Weights of a small GPT-style language model, trained from scratch on English Wikipedia: 10 heads of 32, tied embeddings.
Each number is 128 + 24 x the weight over its row's rms, rounded and kept within 0 to 255. Layers, rows and columns count from 0. The size above them is the row's rms in percent of the matrix's.

# layer 12 attention output (transposed), 320x320, rms 0.0504, rows 107-116, columns 0-159
size [ 92  88  92  87  86  91  91  88  90  84]
[[116  83 178 116  75 133 158 162 115 137 124 156 124 143 100 140 118 106  90 105 116 143 174 161 160 148 168 116 115 136 146 144 102 144 119 132 169  81 103 133 138 116 155 148 121  84 144 102 150 138 107 135  94 147 119  82 142 123 115 156 115 151 178 112 121 142 106  94 144 133 102 134 147 110 135 137  88 154 143 141 138 120 136 125 117 143 124 124 106 109 162  65  99 102 126 108 145 100 119 113 123 126 133 141 148 121 120 111 113 168 131 139 145 111 131 114 140 101  88 114 132 170 124 112 166 158 112 116 139 134 140 109 102 149 167 104 123  79 125 103 143 155 148 160  98 133 130 123 129 139 110 119 117 105 139 145 136 148 110  89]
 [170 132 158 122 102 120 122 124 162 144 148 149 121 129 142 146 167 135  97 143 108 121  95 101 135 118  90 126  87 113 118 153 128 134 144  92 146 129 162 126 159 148 125 147 119 162 141 172 145 113 118 136 166 173 133 171 115  99 114  97 113 115 132 127 104 120 138 158 150 114 130 139 155  88 156 148  68 126 145 120 151 130 156 133 141 158 106 148 132 132 143 121 141 166 133 130 117  86 103 137 106 151 131 154 125 165 134 161 129 102 104  96 140 144  86 140 142 123 116  95 103 131 142  99  94 112 109 152 169  94 101 150 130 143 132 143 127  95 130 104 161  65 149 141 129 153 123 157 166 118  89 159 142 104 166 126  97 147 176 116]
 [183 108 131 143 153 119 156  85 122 135  92 165 132 106 103 139 144  89 178 129 119 124 118 116 127 110 149 160 120 127 133  76 150 175 123 149 134  96 107 146 151 133 142 105  93 122 116 158 160 122 102 146  97  92 100  80 159 104 104 134 149 143 161 143  98 141 101 108  89 134 112 152 123 132 146 180  91 143 113 160 102 125 130 138 144  98 144 123  82 144 162 131 117  83 120 137 127 140 149 120 162 122 113 107 116 113 138 107 154  96 138 115 135 143 141  81 160  72 134 105 151  88 121 177 146 171 149 173  68 128 123 113 129 110  84 105 129 136 109 113 163  98 111 143  95 132 116 125 145 143 123 123 138 120 117 146 130 118 145 104]
 [131 134 106 153 154 139 125 131  86 172 143 120 129 125 155 105 114 117 123  96 128 129 161 117 147 107 151 117  97  98 132 126 125 148 142 132  70 116 104 166 109 100 185  96 131 119 110 140 117 155 150 120 124 119 172  81  94 137 146 159 134 126 166  95 169 105  98 128 125 132 137 138 127 147 167 134 150 138 118 117 137 156 107 161 120 111 161 117 115 152 103 128 115 103 143 143 118 152 124  89 123 119 123 104 164 134 145 137  96  68 123 153 120 180 108 107 124 110 124 132 127 133  76 155 125 134 130 131 130 112 133 124 132  97  88 142  92 103 120 145 124  99 132 161 102 119 152 136 124 139  69  87 123 122 108 165 174  99 159 124]
 [144 146 146 157 172 135 149 124 124 155 149 117 157 140 106 126 112 119 151 160 103 111 119  89 159 149 128  87 108 137 164 152 105 135 146 110 133 145 117 168 167 169 122 156 143 107 104  93  88 150 102  78 127 128 106 111 108 120 139 117 147 130 163 134 163 125 124 121  90 105 115 162 131 109 154 139 105 156 136 105 126 112 151 154 163 143 148 145 108  76 151 132 132 160 139 144  92 133 125 100 144 147 137 144 164 154 143 109 108 133 114 115 107 174 154 113  96 110 118 155 146 128 152 111 106 123 156 131 105  87 147 128  90 114 142 132 152 131 136 130  69 160 144 142 106 178  80  96 128 161 148 156 122 155  67 111  84 161 103 117]
 [137 115 164 131 128 162 135 120 131 110  60 130 102 167 142 177 111 138 134  93 173 107 175 123 142 151 132 113 128 118 132 159 163 134 128 145 146 109 115 119 109 126 135 112 110 148 132 144 116 119 142 150 104 138 102 160 114 168 114 125 123 130 121 140 104 164  80 111 159 105 109 136 116 109 142 108 105 154 150 122 122 121 121 153 109 112 138 113  97 113 141 172 120 157 154 126 133 155 119 111 163 172  90 168 166 119 126 190 155 110 124 128 146 174  99 102 151 116 128 169 118 166 149  92 142  87 124 135 109 115 152 102 112 131 129 104 142 119 125 115 151 152 155 126  92 112 135 128 139 138 140 113 141 113 132 124 136 113 145 129]
 [131 109 156 138 171 109 117 101 133 118 112 110  95 123 134 132 139 129 130 129 133 107 133 143 118 164 142 126 115 117 143 116 119 128  96 134  93 108  97 122 135 132 118 177 176 106  60 116 126 143 115 120 165  81  77 160 138 135 103 167 125 147 103 171 146 113 120 151 142 128  94 116 122 137 146 137 121 140  85 140 146 108 104  74 167 168 113 171 125 145 140 132  99  90 136 140 100  84  99  94 132 146 103 158 111  99 121 106  86 103 123 118 128 156 125 126 120 128 149 181 101 144 143 101 114 132 134 125 156 148 102 171 142 104 178 110 144 142 148 157 147  88 131 129 137 124 109 117 157 147 110 119 137 124 120 169  96  97 115 162]
 [120 127 144 141  86 145 103 122  85  96 139 139 150 132 123  96 136 123 132 165  95 109 118 130 149 108 138  82 124 147 156 149 122 127 128  93 123  94 122 151 131 113 152 139 101 129  97 137 138 112 118 171 183 145  90 105 116 142 109 114 113 114 135 164 156 101 120 149  85 103 108 141 112 117 142 158 163 166  98 116  83 108 133 111 120 172 135 128 175 127 133 147 123 129  98 119 186 136 127 134  80 134 118 152  90 117 104 121 163 119 118 146 121 113 130 112 121  91 111 147 131 176 144 177 146 118 170 148 108  84 124  96 119 146 135 142 165 121 140 131 122 104  85 126  99 173 102 137  89 168 127 150 117 120 126 108  98 132 117  98]
 [155 125 118 124 107 129  94  93 158 146 141 107 118 142 171 134 114  93 124  80 173  82 127 131 127 147 152 123 131 146  49 107 127 143 142 153 104 142 101 136 133  80 138 129 121 140 123 165 122 133 102 164 119 166 140 119 137 125 150 107 144 120 148 143 146 131 157 149 101 108 136 155 113 160 184 139  90 164 143 151 144 101 137  96 113 124  79  93 146 122 142 119 128  64 106 132 122 158 105 171  84 116 150 149 128 116 116 172 130 104 129  73 135 141 147 153  92 129  92  95 117 111 118 120 129 130 114 167 156  90 107 131 121 136 136  70 127 103 145 146 160 139 148 126 116 173  97 125  85 107 169 132 110 172  96 173 120  95 158 125]
 [157 189 153 128 133  87 100 123 113 142 140  89 133 135 108 147 104 159 115 132 138 145 104 163 133 143 122 136 140 128 145 114 152 114 154 135  86  99 125  93  56 173 102 101 119 169 125 139  98 128 117 101 151 149 130 145 144 117 156 169 174 122 101  73 148 145 135 134 115 103 126 108 101 136 162 132 150 140 178 106  83 171 174 113 126 143 124 188 141 136 144 124 131 165 115 132 157 119 111 148 156 152 138  83 143 120 111 117 136 130 130  84  98 130 146  97 165 131 115 115 167 109 144 145 111 115 155 131 148 113 125 133 118 115 100 107  99 146 135 161 117 135 167 158 134 135 155 131  97 167 125 108 131 112 132 104 127 124 137 162]]
# layer 12 attention value, 320x320, rms 0.0568, rows 108-117, columns 0-159
size [ 82  88  76  79  83  87  87  82  84  87]
[[152 159 107 147 131 104 102 155 100 145 108 116 136 147 137 156  74 112 164 101 126 115 126 161 156 133 150  96 112 127 166 148 128 108 118 144 148 123 131 145 161 163  96 122 173 129  99 125 104 113 104 123 127 103 103 140 121 199 127 167 104  93 112 117 125 124  84 143  98 156 126 138  80 127 148 157 167 122 102 120 112 141 125 119 146 143 119  91 120 149 130 130 132 121 110 123 144 145 138  86 102 178 137 144 118 121 133 133 114 146 113 109 138 120 145 138  89 147 142 114 109 118 132 121 121 125 144 126 115 149 141 112 155 114 130 120 163 113  84 178 130 111 148  98  94 136 112 119 122 125 139  92 141 137 103  71 154 107 142 161]
 [ 97 127  86 107 138 107 108 137 149 138 129  98 141  99 117 122  92 149 114 132 115 149 131 143  89 115 119 107 138 138 130  81 112 139 160 152 171 140 133  95  96 120 144  98 101 126 110 142 117 126 125 104 123 126 136 145 121 115 142 114 113  95 127 148  91 116 103 136 131 142 146 134 133 140  85 148 145 105  93 116 168 132  84 156 135  89 132 141 148 129  96 125  85 133  98 110 124 118 126  72 119 136 125 188 136 148 103 109 142 130 143 180 158 144 123 113 104 106 158 134 115  87 159 129 115 114 130 115 133 117 155 122 103 135 122 132 148 120 102 151  71 167 122 122 151 142  93 134 121 150 119 159 211 137 132  96 133 149 165 174]
 [119 131 143 142 120 183  86 105 107 139 143 132 152 160 146 173 108 144 138 160 134 129 110 131 139 110 109 123 128 149  96 172 142 109 150 123 103  95 120 124  90 115 105 116 162 121 112  93  98 156 171 166 112 156 122 105 117 108 137 103 127 144 124 136 131  95 118 151 137 111 117 112 120 128 121 119 149 144 117 111 141  78 110 117 131 136 114 142 175 130 135 110 130 170 173 116 144 134 117 131 132 103 115 140 144 142 153 154 138 142 158 134 110 120 121 132 145 149  76  74 136 132 137 112 144 134 148 141  97 118 127 109 123  87  80 123 161 161 104 152 166 130 110 147 112 112 130 102 109 143 128 130 118 148 176 135 113 132 147 108]
 [118 102  96 149 123  84 108 104 127 130 128 118 157  88 128 139 156 100 133  74 148 139 136 151 108  97 118 132 112 127 121 117 145 144 137 137 128  80 111  81 113  77  80 136  85 107 129 164 143 149 131 177 112 134 141 108 121 125 151 102 108 149  96 111 119 126 112 120 146 131 130 134 163  91 132 132 111 141 131 108 131 151 135 134 138 142 135 126 172 138 151 101 181 120 125 119 151  94 120 116 178 134 146 136  96 121 141 108 113 116 112 131 153  72 140 149 124 145 162 147 143 100 139  96 163 200 152 106 158 128 142 145 143 100  88 108 120 136 160 125 185 106 141 114 181 119 172 178 100  89 155 153 125 132 114 171 164 102 141 119]
 [107 107 103  98 141 155  95  85 117 123 139 162 137 165 139 163 154 129 117 169 136 103 127 129 132 120 172 107 161 164 113 121 143 115 106 173  83 110 121 105 140 129  80  86 124  70  72 135 136 139  94 108 134 153 116 144 170 134 102 153  90 155 166 129 116 119 169 124 128 125 150 136 171 148 110 115  77 101 122  93 129 122 147 115 129 135 135 144 120 154 120 111 123 131 115 121  85 112 122 143 106 102 130 106 138 123 113  99 129 162 139 144 106 102 117 167 150 113 154 118 121  97 119 179 149 166 132 156 160 132 118 107  88 185 148 136 136 132 111 133 132 130 128 117 151 167 170  87 111 118 111 171 141 124  84 147 116 143  83 139]
 [133 117 162 121 110 119 120  96 107 107 137 151 121 108 149 137 106 146 125 136 101 110 119 121 150 139 140 202 117 136 129 111 123  96 140 100 144 112 144 142 128  95 218 130 102 168 150 112 169 165 115 108  99 109 134 115 127 117  99 125 144 197 151 141 135 142 133 145 130 158 157 106 127 128 129 161 112  85 171 167 119 152 129 156 135 130 130 136 115 102 120 114 157  98 101 139 139 153 123 105 134 139 138 114  81 107 125  97 118 116  95 137 120 136 152 135  99 103 148 124 149 107  82 152 109 153  81  90 140 106 121 130 136 129 113 118 124 143 108 160 148 174 125 125 123  96 168 106 165 159 115 137 127 148 168 111 139 102 100 125]
 [141 118  92 123 112 132 120 106 132 142 118 104 135 122 106 123 154 132 152 140 140 125 162 132 119 123 158 156 109 121 108 152 108 103 150 101 162 160 160 137 153 165 128 159  69 129 142 150 117 115 134  97 153 138 108  94 146 117 139 121 119 125 138 125 126 116 122  96 131 143 124  98 135 115 118 170  91 119 131 166 164 165 110  76 157 142  88 173 129 121 118 126 107 158 136  96 113 134 168 118  78 126 113 117 103 146 122 146 114 130 159 141 140 157  88 123 190 129 123 145 144  91 105  95 113 113 124 122  84 111 116 154 130  65 170 146 106  98 116 125  79 118 123 132 108 153 177 120 137 128 160 116 122 138 111 141 133 136 127 152]
 [168 138 104 138 133 116 141 107 136 109 128 154 101 145 126 127 125 116 101 129  90 127 152 113 127 119 170  69 147 177 178 108 116 137 156 102 130 127 143 121 153 177 145 165 159  83  64 123 160  80 152 122 190 163 124 115 133 101 154 148  80 137 108 121 105  98 109 134 152 180 104 131 145 116 131 115 151 141 107 135  99 113 107 106 145 126 141 132 165 133  82 126 154 136 156 153 123 126 114 158 131 129 148 169 151 161 125  64 130 134 111 132 115 124 115 102 158 126 140 111 109 109 139 112 116 139 134 149 143 105 147 150 133 150 119  80 113 144 107 133 127 119 140 105 150  95  88 145 119 109 139 122 110 126 172  97 119 123 146 110]
 [105 105 125 113 157 153 158 140 139 156 123 132 208 138 127 143 153 122 134 125 127 142 146 118 174 145 102 123 147 146 128 125 110 140 130 114 126 135  98 164 122 135 145 128 170 129 151 139 103 146 109 136  93 112 137 155  84  98  96 110 120 113 135 125 142 127 156 144  89 144 122 103 123 153 138  93 115 133 103  85 143 121 126 152 121  91 114 115 126 125 115 138 115  64 109 133 127 104 130 117 114 128 109 168 128 159 148 103 107 149 148 115 185 159 162 123 117 168  83 150 116 118 126  86 185 112 138 121 102 188 139  84 123 126 119 101 148 105 128 100 127 160 128 139  53 135 126 149 151 132 109 138  99 157 170 120 124 146 124 143]
 [153 154 134 142 134 113 119 158 111 139  97 152 108 100 126 151  95 125 143 113 145 105 135  84 169 157  92 105 123 118 139 142 109 104 130 160  87 175 144 111 123  98 123 155 148 150 108 122 112 122 103 130 120 143 118  98  94 107 158 134 123 117 150 108 123 122 109 111 101 148 107 158 103 116 133 148 135 116  74 131  56 113 109 123  97 146 101 157 128 137 149  98 124 135 124 183 111 157 144 146 162 169 100 123 141 132 134 133 119 131 106 139 116  77 105 141 122 120 151  95 113 105 110 135  97  67 116 134 124  82 119 128 145  88 119 158 111 107  81 156 115 125 101 138 142 151 145 128  83 135 134 149 151 115 111 144 152 135 108 120]]